config = dict(
    d_model=96,
    activation='silu',
    norm_place='pre',
    parallel_block=False,
    init_std_qkv=0.0387,
    init_std_down=0.0,
    grad_clip=0.5,
    seq_len=1024,
)
Each number is 200 + 40 x the weight over its row's rms, rounded and kept within 0 to 999. Layers, rows and columns count from 0. The size before them is the row's rms in percent of the matrix's.

# layer 9 MLP up, 384x96, rms 0.0879, rows 23-59, columns 0-95
107,230,177,240,188,133,139,232,195,195,183,155,173,217,174,188,181,205,119,186,162,208,172,277,183,218,251,185,155,253,180,173,133,221,220,197,201,220,213,255,163,213,182,166,208,185,194,238,242,182,242,151,259,169,225,215,173,226,151,170,304,178,231,243,152,240,214,231,194,206,185,230,251,145,192,248,277,159,254,246,184,241,181,126,169,286,169,257,120,130,217,229,125,181,176,217,159
124,109,209,221,191,164,193,245,226,196,235,181,225,164,227,202,171,187,83,157,170,159,192,206,251,231,180,240,211,159,197,266,227,94,195,198,263,204,213,211,154,171,182,196,195,230,210,209,242,149,171,95,216,234,170,200,173,150,195,161,239,225,183,148,186,159,220,314,216,208,196,236,208,185,206,170,254,206,266,222,148,232,150,181,189,192,205,314,159,178,166,185,153,183,185,198,132
112,185,240,215,149,214,167,209,233,175,208,144,169,121,160,232,223,252,208,222,253,170,169,190,236,250,211,167,166,156,180,176,224,254,211,294,160,250,203,230,198,191,172,182,134,204,202,255,253,201,167,171,222,233,193,250,146,237,168,281,195,210,192,171,189,199,302,169,219,185,96,248,187,227,260,163,195,249,207,152,150,209,202,207,167,269,147,164,172,212,131,262,177,201,267,164,257
119,235,241,200,192,169,175,225,141,192,218,220,205,207,217,202,268,170,214,151,208,219,101,240,155,159,208,233,203,232,147,226,180,197,141,276,240,233,244,208,179,189,241,159,238,221,208,244,196,284,206,202,143,198,175,188,199,180,192,211,152,98,222,258,200,153,146,201,198,293,188,194,230,279,214,187,265,234,232,195,198,235,213,167,190,285,232,184,287,245,190,154,233,167,301,195,227
108,238,220,160,171,156,191,177,245,222,215,204,195,209,206,214,233,257,146,229,223,191,186,248,277,198,301,159,169,234,140,239,222,120,179,216,231,137,139,165,242,226,216,172,245,265,220,200,200,212,170,164,287,234,205,269,154,216,238,196,165,193,131,151,204,255,231,190,138,203,240,209,169,214,265,194,240,227,233,224,174,193,212,236,114,243,216,243,230,165,163,193,142,277,269,221,228
108,188,232,216,245,191,233,238,267,223,213,191,261,195,232,275,163,189,185,263,199,158,220,194,195,182,189,228,126,173,188,187,292,217,202,177,183,139,153,208,140,204,223,249,164,319,125,212,178,182,255,175,220,233,182,210,203,212,253,188,168,157,190,184,143,204,278,168,182,97,207,150,227,212,193,251,148,223,155,238,241,231,134,233,206,241,243,169,239,205,216,182,181,162,265,130,221
017,184,222,156,196,194,150,248,159,162,136,200,286,107,215,209,184,169,162,188,214,185,220,241,166,219,215,186,238,284,189,204,183,171,165,152,118,225,279,197,248,178,172,172,154,180,173,279,205,241,233,167,284,172,256,184,246,262,160,205,157,240,153,159,190,153,155,177,194,153,243,229,239,200,166,183,192,248,225,166,152,205,195,262,195,164,91,178,233,201,168,208,197,242,152,203,167
028,230,238,240,168,244,175,200,163,174,205,207,181,215,219,188,162,242,158,296,207,176,241,191,247,218,239,159,218,208,224,201,135,164,202,190,177,268,127,239,218,173,228,216,187,207,171,324,265,241,283,208,200,172,207,177,199,250,148,220,206,182,250,118,270,202,226,226,221,265,158,244,219,179,184,239,111,153,229,193,202,298,193,230,207,226,164,130,171,157,147,175,186,199,172,235,207
127,199,205,148,213,161,227,176,204,250,273,259,179,222,252,219,202,173,220,209,206,242,250,202,193,230,189,163,213,157,174,233,185,160,130,258,204,172,219,167,205,158,173,195,241,120,231,130,203,209,133,234,225,139,151,191,233,265,231,200,108,205,229,248,272,167,134,224,181,260,161,195,256,199,186,138,260,244,207,177,209,255,229,176,268,213,215,160,172,289,164,252,247,214,208,270,207
128,172,175,215,262,163,140,233,211,201,144,178,259,223,140,154,200,91,224,212,177,185,218,172,242,184,204,180,195,183,207,209,205,214,176,173,221,138,268,187,229,117,230,193,147,214,219,189,241,149,165,179,270,214,138,190,141,288,256,188,152,247,179,162,186,257,227,223,203,267,209,252,292,148,179,208,208,164,185,202,262,87,200,163,218,187,164,198,211,194,222,170,178,207,167,134,188
013,221,158,247,269,139,233,207,191,186,238,213,207,188,213,171,251,171,177,268,227,169,174,201,258,190,222,214,172,140,186,119,194,96,155,176,247,249,186,217,157,221,247,156,133,228,140,191,215,230,154,260,258,204,209,246,223,220,146,209,228,206,254,228,241,235,208,229,233,280,197,189,165,106,217,284,261,210,254,236,178,258,129,174,225,203,190,228,159,189,221,147,169,213,216,221,223
105,222,238,244,197,207,202,119,198,203,177,156,211,170,150,171,154,157,239,149,167,262,166,203,219,256,198,166,190,186,99,166,206,151,229,226,181,251,196,148,209,220,155,166,152,210,224,272,187,193,252,199,209,113,156,193,189,277,257,231,246,119,236,152,159,132,164,241,166,186,222,147,257,210,221,170,224,212,229,153,252,162,227,260,249,173,180,221,258,180,200,233,178,115,179,237,203
016,151,219,109,195,188,248,171,289,188,228,223,255,194,205,173,197,125,210,239,227,186,185,244,228,180,190,148,213,237,167,214,141,173,226,163,232,236,286,213,308,148,207,181,261,169,163,187,162,234,166,210,215,260,141,213,264,209,222,193,241,159,241,200,207,167,198,242,169,299,228,209,169,159,183,308,170,228,156,202,220,249,156,133,222,247,205,240,203,220,191,180,187,216,181,204,152
107,242,214,218,206,233,126,232,189,193,178,176,202,146,176,167,157,211,137,291,257,168,170,238,221,181,218,204,209,136,161,141,215,106,170,246,191,259,234,162,198,131,241,234,186,216,154,194,205,258,200,159,230,171,266,250,239,239,171,209,223,211,245,189,209,242,195,293,175,166,253,214,178,261,169,209,186,132,234,272,200,198,220,294,197,235,155,142,222,221,159,215,184,268,164,176,226
106,280,150,158,234,194,239,260,149,180,207,238,231,175,215,207,216,237,194,191,230,264,248,213,252,146,210,135,145,199,161,159,284,223,192,230,215,195,196,243,207,160,168,192,199,249,193,264,173,259,229,168,199,222,217,128,205,273,228,243,193,262,233,181,185,163,251,253,273,234,265,294,225,171,240,267,177,175,205,284,259,176,183,228,225,225,200,167,203,232,183,235,199,176,271,240,192
089,183,231,249,191,232,250,180,213,157,267,212,250,235,187,177,199,186,202,198,274,236,221,283,251,154,137,251,191,224,191,197,196,194,205,210,179,193,232,194,118,200,124,159,146,185,261,134,176,167,236,221,154,201,158,204,202,136,272,255,209,217,198,146,220,250,167,211,205,121,212,136,203,224,311,197,149,152,152,253,225,186,147,213,233,122,232,139,169,194,209,247,169,199,202,210,168
136,143,198,149,265,149,218,242,189,274,181,231,177,136,239,177,107,195,168,195,255,156,197,166,178,148,161,155,212,113,221,162,249,228,186,130,156,279,274,158,165,233,236,154,207,216,203,152,147,253,138,132,217,147,130,238,176,208,236,216,213,191,146,204,178,198,209,241,151,263,168,208,163,207,170,233,217,146,204,259,204,176,206,143,252,193,202,230,203,204,164,221,194,184,206,152,205
113,160,172,245,186,206,170,196,186,152,224,262,198,219,265,172,192,224,235,200,147,204,183,133,183,209,128,194,193,225,157,201,203,203,178,257,107,258,242,265,273,134,233,218,202,191,162,187,158,236,239,219,242,231,177,242,128,214,200,217,222,219,151,233,133,249,217,205,164,220,146,256,251,239,121,178,264,221,236,228,207,169,222,196,171,172,124,189,106,216,162,255,157,223,171,252,149
107,218,239,187,236,187,254,219,173,156,203,182,197,190,251,206,171,178,269,198,127,237,169,124,160,136,166,199,224,220,196,257,211,202,199,189,136,171,255,198,192,210,156,253,150,232,168,244,230,204,228,162,194,161,165,263,207,209,175,252,201,118,159,175,206,156,134,299,204,144,267,225,193,228,152,222,196,262,192,113,206,253,174,199,172,234,166,177,228,202,239,217,245,329,206,187,225
060,205,169,122,205,144,194,181,130,239,196,158,139,190,293,212,202,210,234,251,164,226,237,260,194,175,170,196,186,183,179,207,179,213,178,199,213,248,232,176,215,204,219,138,242,192,224,153,227,263,159,182,236,235,234,281,246,169,127,220,264,179,280,187,184,260,161,271,216,215,175,216,155,231,227,242,255,247,231,147,210,193,187,184,190,279,214,242,112,217,192,225,142,209,185,280,143
098,132,179,169,250,177,214,232,243,189,255,251,123,228,214,223,223,187,205,176,208,166,275,214,187,205,209,231,139,179,286,238,217,283,215,175,148,147,284,131,227,97,231,188,157,174,190,182,188,188,248,242,196,143,179,209,208,259,271,163,222,178,244,225,203,214,153,178,187,220,181,251,178,217,248,225,238,187,218,206,225,125,190,215,180,229,187,241,269,158,129,178,176,220,156,218,119
118,174,248,221,301,126,246,199,206,251,235,184,248,260,229,225,230,251,194,223,173,140,182,182,205,215,220,257,156,148,164,237,163,281,187,119,244,198,188,177,157,180,143,165,261,222,193,224,188,264,186,193,187,231,182,249,208,166,201,183,231,289,129,193,183,172,222,283,176,220,192,200,182,310,249,250,256,208,220,182,167,253,192,144,172,235,157,171,248,211,166,191,166,188,182,209,190
081,228,219,143,207,278,181,164,144,181,227,250,187,181,256,286,180,269,214,125,173,210,217,250,178,178,230,173,222,257,146,181,185,218,128,197,119,198,251,161,208,239,215,156,148,178,254,222,169,245,257,216,219,184,183,251,187,203,172,241,240,170,248,148,212,123,159,247,251,192,249,194,182,242,141,189,262,238,232,175,182,197,249,177,156,190,231,209,206,161,195,236,137,134,234,279,189
083,196,156,221,274,129,200,209,226,184,172,165,207,192,182,232,203,162,126,204,192,202,204,157,242,233,235,271,253,125,248,176,175,239,143,94,246,218,159,132,172,144,242,102,208,211,224,127,227,147,126,168,217,267,216,220,238,198,226,130,145,190,220,170,175,244,217,184,183,178,168,199,200,225,158,243,197,219,225,167,166,241,158,215,201,203,179,201,164,198,248,169,164,259,161,157,264
130,175,192,213,291,189,331,198,171,265,218,203,191,165,206,169,165,162,209,163,262,225,140,154,143,135,231,233,217,197,190,169,185,136,166,212,241,181,134,240,184,228,160,126,203,263,137,147,177,128,152,239,193,217,163,206,219,201,175,220,180,263,143,233,172,199,216,174,148,309,155,216,194,228,143,217,213,207,178,232,173,217,256,187,189,145,167,197,214,218,200,223,199,156,250,221,166
105,230,250,201,301,201,212,232,216,212,172,184,220,199,192,179,185,167,170,183,195,179,195,223,107,232,236,230,217,248,194,196,193,211,176,183,236,183,259,170,320,179,180,220,188,219,177,192,169,148,246,249,288,242,159,223,119,195,255,195,194,180,196,147,141,255,167,247,242,309,153,251,175,193,199,249,177,179,127,189,115,240,157,194,222,236,237,150,247,178,183,176,146,173,210,201,223
063,117,236,178,159,178,205,175,210,184,202,210,156,203,204,176,265,211,130,183,149,238,129,192,237,185,39,179,124,165,113,227,190,241,187,173,221,227,229,205,179,249,215,212,193,192,188,132,242,170,201,220,136,169,185,165,168,232,212,219,177,230,129,206,186,245,188,191,249,218,210,131,199,230,215,170,188,247,208,127,210,211,287,209,147,209,175,140,219,264,149,225,188,193,251,219,184
098,161,207,125,169,202,199,157,230,208,205,185,163,176,141,197,162,201,199,183,225,127,153,194,315,206,231,170,268,254,239,237,194,232,175,255,188,123,234,171,227,216,101,215,195,167,226,247,198,155,266,189,213,165,227,153,224,264,246,241,181,164,255,187,200,210,201,162,231,310,224,201,186,177,138,206,147,155,198,192,200,113,158,193,126,178,199,196,187,198,236,189,121,177,207,206,236
089,218,174,167,213,268,160,214,246,159,188,200,219,139,205,219,173,180,239,134,204,216,260,140,125,200,185,168,164,187,166,201,298,193,159,216,191,149,256,127,240,243,151,162,214,258,189,253,201,238,245,188,179,203,167,258,247,204,193,201,300,211,198,185,260,152,171,196,170,214,182,240,231,268,207,200,238,239,161,152,167,200,192,127,221,176,136,133,200,177,126,251,179,219,228,244,132
122,173,164,202,232,177,188,182,159,136,188,229,262,139,199,181,203,139,198,142,228,183,194,256,269,212,131,269,185,194,171,227,304,150,192,172,189,235,251,182,223,216,170,184,206,170,160,119,180,184,164,219,228,212,163,274,261,184,228,235,125,187,217,137,169,175,209,292,283,188,195,176,182,150,168,172,199,241,215,200,151,204,244,186,212,207,265,209,171,241,119,173,155,140,243,183,221
074,188,176,145,210,212,155,234,256,246,193,230,211,174,257,180,205,239,217,186,191,180,196,157,149,276,238,173,149,185,226,148,218,249,191,195,195,202,205,185,172,196,215,196,236,153,117,172,128,216,286,74,183,196,250,236,158,174,192,241,165,205,141,178,205,137,246,307,216,231,191,179,190,206,131,206,192,218,177,221,161,271,182,215,190,233,177,203,252,286,139,167,191,150,262,181,233
115,212,133,190,89,218,256,254,199,241,197,172,276,196,179,154,194,195,211,220,216,220,120,243,195,203,221,298,271,136,239,180,175,160,167,194,226,242,120,184,181,145,180,120,233,155,154,196,217,170,189,194,228,238,229,226,194,208,165,187,181,230,115,220,269,220,196,182,165,194,149,217,207,209,204,227,188,159,246,209,215,248,216,175,159,154,190,261,161,144,287,214,201,282,188,222,195
018,203,208,140,162,178,221,157,237,222,267,259,241,197,235,150,200,166,165,176,186,211,148,164,213,152,178,179,189,181,114,174,191,199,236,191,208,200,172,185,298,188,218,157,286,144,191,189,192,223,208,232,169,230,155,183,257,178,180,241,192,250,154,244,214,191,151,267,155,275,180,160,152,177,190,227,206,250,139,156,216,197,183,99,204,270,230,228,223,142,126,178,171,171,282,204,145
082,212,241,152,211,239,190,210,262,219,157,106,243,200,243,170,158,182,258,194,197,274,153,180,144,235,278,230,164,165,179,137,197,188,175,136,203,295,180,213,208,239,251,168,187,193,205,201,202,196,230,220,206,246,238,181,238,224,144,280,217,172,199,181,169,202,184,189,206,197,172,202,240,257,253,256,145,223,143,114,163,264,118,216,242,194,169,214,219,255,251,160,165,186,210,152,265
111,193,220,221,121,224,236,225,172,94,216,225,149,251,224,274,187,229,287,200,211,145,192,256,186,223,207,200,256,163,165,212,226,247,179,198,199,235,191,283,157,174,199,98,203,169,225,167,188,208,245,221,213,217,180,167,163,184,167,177,242,192,241,206,146,172,173,258,215,161,161,171,218,243,311,245,229,182,223,192,242,194,128,180,230,239,214,137,124,175,157,180,119,209,200,204,207
077,199,190,284,227,208,254,165,190,276,256,270,210,155,163,174,165,175,242,250,250,184,215,196,221,202,184,253,189,168,156,177,135,144,109,209,162,196,279,107,148,203,233,192,193,165,224,148,198,232,213,232,233,99,200,240,188,230,218,227,193,203,242,126,167,263,188,191,228,156,238,117,192,232,227,183,239,169,211,138,187,137,186,152,213,211,204,208,200,213,251,266,165,206,193,190,241
020,192,256,141,261,279,235,220,233,214,167,193,227,151,208,197,197,184,268,180,192,174,218,153,204,211,162,214,241,165,243,183,243,130,184,172,157,148,255,164,228,268,157,190,238,232,217,171,176,297,225,146,285,205,192,286,244,257,171,221,166,206,176,188,142,166,201,179,195,187,266,234,189,224,135,181,193,279,208,162,179,146,189,195,146,208,172,178,234,190,249,202,136,168,133,228,262
# layer 9 MLP down (transposed), 384x96, rms 0.0788, rows 23-58, columns 0-95
120,252,203,135,210,244,196,165,217,258,203,232,180,156,143,166,299,190,186,229,184,176,186,178,202,136,213,162,205,196,191,201,213,153,192,241,194,125,206,181,247,132,198,212,162,189,191,221,257,239,129,282,224,174,165,245,271,236,236,230,163,246,175,218,203,143,154,145,229,207,161,154,261,196,184,239,210,162,174,206,258,164,193,247,196,168,229,142,282,221,237,203,172,272,214,203,316
142,165,209,245,170,205,216,274,296,147,244,216,230,179,192,212,180,171,233,312,168,211,209,307,163,194,245,157,159,170,192,137,223,278,161,179,164,275,196,131,184,202,218,224,197,232,179,202,180,109,219,138,192,272,228,184,110,177,211,227,248,219,191,156,180,224,171,186,195,127,160,221,178,194,157,227,209,216,152,229,150,234,194,196,212,175,134,181,207,198,186,174,175,139,237,226,201
138,208,209,137,299,176,214,197,171,232,199,163,223,208,151,189,170,273,188,250,161,211,244,260,227,268,196,248,223,177,157,128,185,256,210,308,195,219,216,163,181,249,195,242,155,259,167,166,237,176,252,209,195,220,150,211,182,171,184,228,206,135,110,166,140,184,187,156,193,221,160,180,199,214,216,174,233,140,244,206,272,190,198,203,248,261,262,219,175,265,182,102,200,219,205,189,171
107,220,187,312,219,142,191,222,238,197,165,200,167,132,207,158,205,155,204,255,219,221,220,183,253,231,194,194,270,205,256,203,207,207,213,242,284,197,161,319,164,199,199,184,225,208,201,216,92,210,164,177,201,182,268,182,161,185,162,182,222,111,243,204,189,176,232,200,159,259,236,239,218,211,245,162,200,222,248,259,229,191,130,223,201,247,147,186,215,153,232,176,252,213,169,110,184
097,109,200,227,180,209,238,226,116,171,205,136,175,208,189,285,147,208,214,150,198,238,189,175,136,222,175,176,167,160,211,259,223,276,203,191,256,180,221,240,240,197,254,191,191,172,237,230,162,189,177,186,200,246,205,162,276,258,187,208,144,326,261,250,209,249,215,238,211,171,190,201,221,178,230,193,169,129,158,178,270,204,224,243,257,187,257,205,229,187,236,193,238,210,199,109,180
103,199,196,127,141,122,222,201,194,167,200,237,182,216,135,239,255,201,197,217,210,185,191,171,183,191,183,181,197,240,240,199,193,148,158,219,168,206,248,195,174,233,182,213,232,134,209,171,249,127,206,155,137,195,250,185,221,211,125,271,212,215,214,253,200,226,202,177,159,238,253,241,272,261,124,118,203,168,250,215,137,149,272,209,193,139,182,155,227,227,270,214,277,272,247,176,189
014,249,183,226,238,189,268,208,227,280,236,106,137,161,190,206,191,226,156,176,228,208,194,191,224,141,186,179,153,163,216,217,174,207,161,191,292,178,164,210,116,220,249,220,261,131,194,190,152,188,159,207,215,180,167,242,179,158,215,170,161,157,184,167,98,180,196,238,125,174,239,212,161,233,241,199,211,188,251,223,221,218,164,214,247,254,180,287,187,235,214,268,215,181,220,163,106
025,202,227,149,210,203,246,190,216,259,122,157,274,144,206,170,197,138,132,167,262,223,209,114,190,167,252,274,226,193,194,174,254,166,177,207,250,240,186,189,148,306,175,229,282,228,196,200,196,225,174,221,173,220,259,284,170,239,203,149,222,161,179,201,136,198,226,270,186,191,195,191,207,249,253,143,214,206,214,168,146,174,174,255,209,217,167,217,226,152,205,232,242,174,223,150,255
122,254,159,177,214,189,225,241,182,124,216,151,191,242,252,130,235,109,127,203,150,167,181,209,192,89,170,287,218,176,230,219,222,136,253,207,202,170,190,174,243,195,171,222,208,183,214,236,163,167,210,258,167,187,146,172,183,183,211,286,153,275,205,163,205,187,225,133,164,209,221,134,207,138,173,237,132,184,175,190,192,158,177,133,183,208,236,162,153,215,185,221,195,151,181,150,158
138,145,200,237,185,176,175,218,186,190,212,144,180,95,246,107,185,209,213,163,230,318,221,215,183,183,217,196,206,213,181,94,112,256,207,197,233,261,246,198,259,145,187,173,206,204,210,196,190,149,210,194,164,232,108,246,218,172,219,201,226,240,216,191,263,201,261,173,200,198,238,219,162,218,245,246,193,241,124,231,168,199,274,226,167,156,214,150,237,191,211,127,191,209,216,239,214
010,143,233,188,182,204,298,197,182,213,180,221,224,181,147,183,140,210,170,215,226,191,282,209,188,262,240,199,147,226,261,201,153,145,208,197,186,227,179,169,188,217,184,256,182,151,199,193,237,205,268,261,158,227,217,278,200,195,244,120,187,82,208,202,146,113,196,163,163,178,158,216,231,243,139,147,236,196,269,202,143,182,237,233,233,213,224,248,149,257,227,196,241,245,202,194,163
105,165,125,196,119,145,178,253,147,219,134,154,214,249,269,179,188,237,210,190,150,183,210,171,203,159,199,224,232,205,284,265,213,236,204,138,230,117,224,228,219,202,144,222,207,228,185,244,184,162,106,138,237,226,194,172,203,203,199,179,137,209,220,178,157,207,183,114,146,226,170,199,173,185,169,189,149,183,153,245,199,163,164,170,171,185,154,148,177,144,154,112,234,237,248,162,203
016,209,209,272,165,196,222,176,156,229,161,171,151,184,136,195,162,229,210,229,255,156,190,140,254,276,178,153,221,186,236,156,228,247,233,166,182,209,178,253,102,180,211,212,183,251,142,169,262,203,245,193,204,187,169,195,157,199,159,184,196,241,219,161,273,187,200,120,234,191,173,147,184,267,285,232,224,129,253,182,212,202,180,255,221,221,252,200,192,185,274,158,236,216,182,103,240
118,199,251,202,274,215,233,211,205,249,234,183,185,204,222,130,214,235,238,184,130,173,302,170,225,248,130,284,180,240,231,191,207,220,236,215,248,149,214,124,220,178,194,139,276,212,287,201,226,211,192,256,220,203,139,128,218,242,212,161,195,154,180,158,194,241,212,162,237,182,210,203,231,223,264,218,143,210,214,199,178,152,302,186,184,170,257,204,155,249,201,217,226,162,212,264,169
102,247,205,189,173,253,253,211,171,234,142,174,257,158,113,188,153,163,257,234,188,215,222,228,208,184,255,219,253,217,215,234,132,160,267,228,232,195,197,179,168,159,239,239,228,159,215,131,171,159,225,213,199,233,165,142,163,182,191,159,200,188,242,178,216,256,203,262,235,228,250,211,234,232,268,103,168,218,120,191,212,157,144,189,236,184,220,296,203,243,164,243,208,261,165,130,212
084,152,278,157,253,217,118,205,209,226,153,238,185,183,260,200,202,221,163,235,211,235,220,117,284,170,217,224,201,187,275,191,212,193,178,216,229,213,211,226,213,198,202,226,251,225,175,237,158,267,238,93,179,219,191,273,181,245,138,201,207,194,234,198,208,212,167,149,217,212,173,240,265,160,146,194,130,212,145,138,210,151,176,172,190,273,160,220,265,148,254,194,258,153,175,216,249
125,221,267,233,122,279,191,197,143,149,238,156,291,268,214,176,211,138,255,177,122,177,202,191,214,270,220,151,167,187,209,304,188,202,152,220,152,206,222,198,278,246,273,155,161,215,214,214,150,165,192,148,222,229,167,199,219,196,223,185,221,190,216,220,205,254,170,279,160,165,228,266,239,156,251,195,218,278,169,183,192,217,154,213,276,176,225,194,190,198,179,202,214,180,190,189,174
106,131,211,191,188,171,253,197,204,207,170,243,224,238,269,166,199,157,182,166,209,167,198,152,198,160,207,204,190,209,248,229,194,245,173,135,191,163,129,221,175,183,186,245,135,185,155,186,210,273,172,237,202,212,341,220,242,182,167,123,149,178,292,239,227,207,210,277,249,146,114,188,202,139,210,191,200,198,177,175,183,216,220,304,180,206,227,174,234,209,201,173,186,268,201,147,170
114,184,199,209,153,216,208,179,226,199,192,227,222,284,153,171,120,178,196,245,173,190,172,171,221,241,228,106,183,151,240,158,242,196,231,216,211,240,169,187,238,203,278,116,201,152,228,166,243,187,222,161,193,184,272,143,164,172,304,173,161,268,163,268,192,237,226,103,226,195,203,169,214,188,215,255,183,170,216,214,156,126,180,217,118,223,209,182,195,209,210,215,100,174,198,180,199
056,202,238,175,159,251,249,154,248,190,208,165,203,174,139,218,185,177,118,107,203,229,215,136,175,226,237,150,261,205,244,173,221,182,220,204,173,186,233,224,269,177,154,223,214,229,225,255,95,133,241,158,216,152,198,165,167,190,240,207,164,263,156,234,167,202,236,123,133,220,263,210,221,142,143,189,208,154,162,200,152,166,238,221,223,147,237,145,210,140,190,240,246,214,172,171,168
103,285,235,172,191,226,255,213,215,192,147,235,246,189,206,144,230,193,163,186,151,193,188,200,222,151,246,202,202,194,163,204,160,158,195,220,204,248,106,221,250,299,163,127,246,203,138,247,243,225,161,174,257,177,226,254,207,175,120,202,255,166,150,153,142,161,173,209,230,187,196,89,200,224,241,252,242,171,213,198,204,225,166,185,233,243,233,192,213,227,253,205,226,121,252,168,241
122,206,138,252,230,182,163,206,187,208,205,179,175,233,222,214,240,204,213,191,227,198,182,219,221,223,188,244,196,237,142,130,167,225,192,268,204,214,190,250,194,220,232,249,253,290,147,221,197,187,190,192,241,226,122,203,110,123,248,223,230,104,266,238,179,276,214,236,245,190,237,149,161,155,214,246,147,277,286,263,249,184,135,177,182,160,205,189,208,153,203,223,206,219,242,188,248
077,177,136,215,218,169,173,127,172,198,182,103,194,302,204,140,200,169,181,254,237,214,172,207,153,233,248,141,265,133,239,163,236,209,262,167,227,231,167,226,163,209,164,220,216,217,175,186,200,145,185,206,223,230,246,181,199,188,198,126,231,294,185,259,230,246,245,160,178,237,157,189,183,201,237,173,227,136,153,160,131,213,199,200,218,162,220,197,166,172,200,157,253,301,155,159,196
081,207,230,191,173,195,244,174,185,264,222,201,241,202,212,139,144,256,249,188,245,206,204,213,152,166,207,98,220,206,164,201,209,160,243,258,197,158,208,219,172,256,168,284,186,150,198,279,214,203,234,197,193,155,285,223,177,192,177,304,163,224,178,237,139,147,150,189,209,217,214,144,236,147,181,115,142,244,197,255,203,140,230,235,171,212,223,219,188,224,132,182,233,159,213,259,151
124,183,243,190,232,190,154,233,176,196,224,194,197,204,248,248,201,248,133,208,135,219,150,225,170,176,202,270,164,265,187,182,165,155,124,274,186,259,180,248,239,190,215,265,253,142,203,255,267,202,177,216,282,128,127,183,226,218,194,181,226,174,244,164,243,180,140,169,164,213,177,211,257,207,228,248,201,175,207,181,186,169,240,220,170,261,188,159,166,132,269,197,281,230,173,263,228
095,230,174,197,157,220,173,260,130,218,174,221,144,153,240,204,223,165,196,218,262,196,190,114,245,255,182,179,219,207,230,175,196,209,222,183,203,210,160,190,126,199,207,220,178,153,225,212,228,238,164,227,101,144,240,259,231,235,185,151,256,178,196,204,261,100,245,144,189,88,232,147,266,164,168,172,204,142,177,220,184,168,227,211,166,197,99,222,197,197,207,223,162,219,255,240,216
059,234,219,241,126,202,244,179,136,181,161,190,270,160,185,184,179,168,222,182,196,220,185,138,225,127,173,212,252,229,228,250,190,111,194,199,172,250,133,120,169,247,187,187,236,176,274,256,186,171,218,160,258,210,146,223,155,174,151,176,199,163,182,221,175,199,220,168,161,153,191,236,239,202,202,165,204,122,155,262,213,168,143,272,264,170,185,191,196,238,234,204,244,184,175,85,197
090,171,192,286,142,187,268,167,104,219,179,167,195,215,224,188,238,221,195,232,208,225,253,191,189,254,90,154,152,154,212,206,281,192,223,238,256,207,204,156,172,230,229,212,227,213,175,143,199,134,192,209,199,221,231,239,170,127,121,159,220,156,215,268,207,202,191,200,196,142,180,207,166,259,212,142,121,181,190,203,257,195,173,252,251,134,205,191,220,242,168,161,243,253,185,173,147
095,208,196,166,224,186,196,195,253,301,216,174,137,202,139,206,165,250,201,224,212,244,218,246,276,226,173,174,234,160,242,219,135,209,224,166,202,276,151,191,201,244,184,203,264,181,185,135,213,215,212,172,234,246,265,121,189,241,237,256,148,228,164,243,224,210,192,218,233,196,169,180,161,163,162,205,169,173,214,226,277,258,232,267,198,249,306,223,140,207,268,261,229,190,185,154,188
128,208,187,136,226,246,275,218,206,241,204,263,255,213,260,252,180,192,213,178,176,216,190,207,190,206,207,98,164,196,188,193,213,195,126,190,215,240,210,201,196,219,277,171,162,237,196,92,205,178,178,264,154,157,212,228,223,151,178,181,279,275,176,224,213,214,211,174,153,153,199,227,137,205,253,170,160,237,194,226,282,172,104,183,189,133,166,184,204,215,151,133,234,253,167,199,247
068,230,230,185,158,200,245,175,220,230,164,209,122,267,142,194,275,221,252,247,194,289,142,205,275,167,216,194,151,257,173,217,211,196,197,280,237,224,151,173,208,179,241,237,201,208,201,176,232,184,250,289,187,254,202,224,178,220,176,193,195,127,209,225,232,233,218,162,218,175,246,221,205,110,277,206,233,189,129,212,165,109,186,211,198,184,233,250,197,170,247,202,254,212,127,247,195
147,216,112,135,246,232,127,243,174,171,231,212,237,209,241,206,267,119,212,203,190,265,262,261,229,260,201,275,236,180,166,209,152,108,151,177,200,190,190,197,188,181,195,141,161,226,164,190,199,172,243,250,263,178,190,227,210,203,219,286,206,233,184,219,232,218,230,236,163,178,215,247,224,168,247,151,277,238,217,177,130,235,181,259,142,232,236,175,180,227,202,193,188,147,186,244,252
018,205,182,254,149,178,170,180,144,196,248,198,162,158,145,173,180,253,169,250,294,202,229,123,267,208,216,168,231,236,229,179,223,277,250,201,228,183,246,194,199,216,196,166,163,199,180,185,259,213,264,234,162,179,200,251,165,220,142,187,157,228,246,153,239,188,184,100,208,195,193,159,226,247,231,203,196,122,239,174,228,161,204,288,203,176,259,218,189,180,191,200,216,208,116,88,203
075,193,194,222,223,272,194,212,255,219,197,187,237,198,267,227,192,225,173,206,166,126,250,249,162,179,103,90,211,107,238,199,276,171,178,201,205,186,166,218,186,112,158,205,124,223,154,185,144,150,117,152,197,193,204,263,186,177,208,167,190,210,173,204,242,169,187,149,188,143,217,243,169,190,213,208,147,277,216,235,199,203,159,228,179,222,182,170,200,215,112,229,257,224,191,169,229
108,212,205,158,245,114,166,199,234,262,191,219,195,236,158,139,204,183,109,176,192,251,195,164,249,193,196,180,215,145,194,187,146,169,246,216,208,183,178,158,237,260,240,227,197,262,100,140,150,263,142,143,169,237,194,195,185,203,206,177,152,222,174,223,186,179,148,109,167,262,214,156,242,215,177,222,214,243,168,101,208,197,238,255,170,165,178,218,246,226,200,185,232,226,279,151,195
076,202,138,183,196,249,164,269,238,200,225,184,213,186,213,250,187,237,182,231,181,268,209,211,179,202,205,99,260,201,158,186,244,270,208,224,193,218,182,253,160,187,147,229,224,185,228,186,213,194,174,172,188,274,234,187,157,211,190,175,197,105,150,205,185,147,234,150,194,185,191,291,270,206,148,197,111,286,164,181,171,253,228,245,179,243,239,275,121,214,159,149,239,208,170,193,163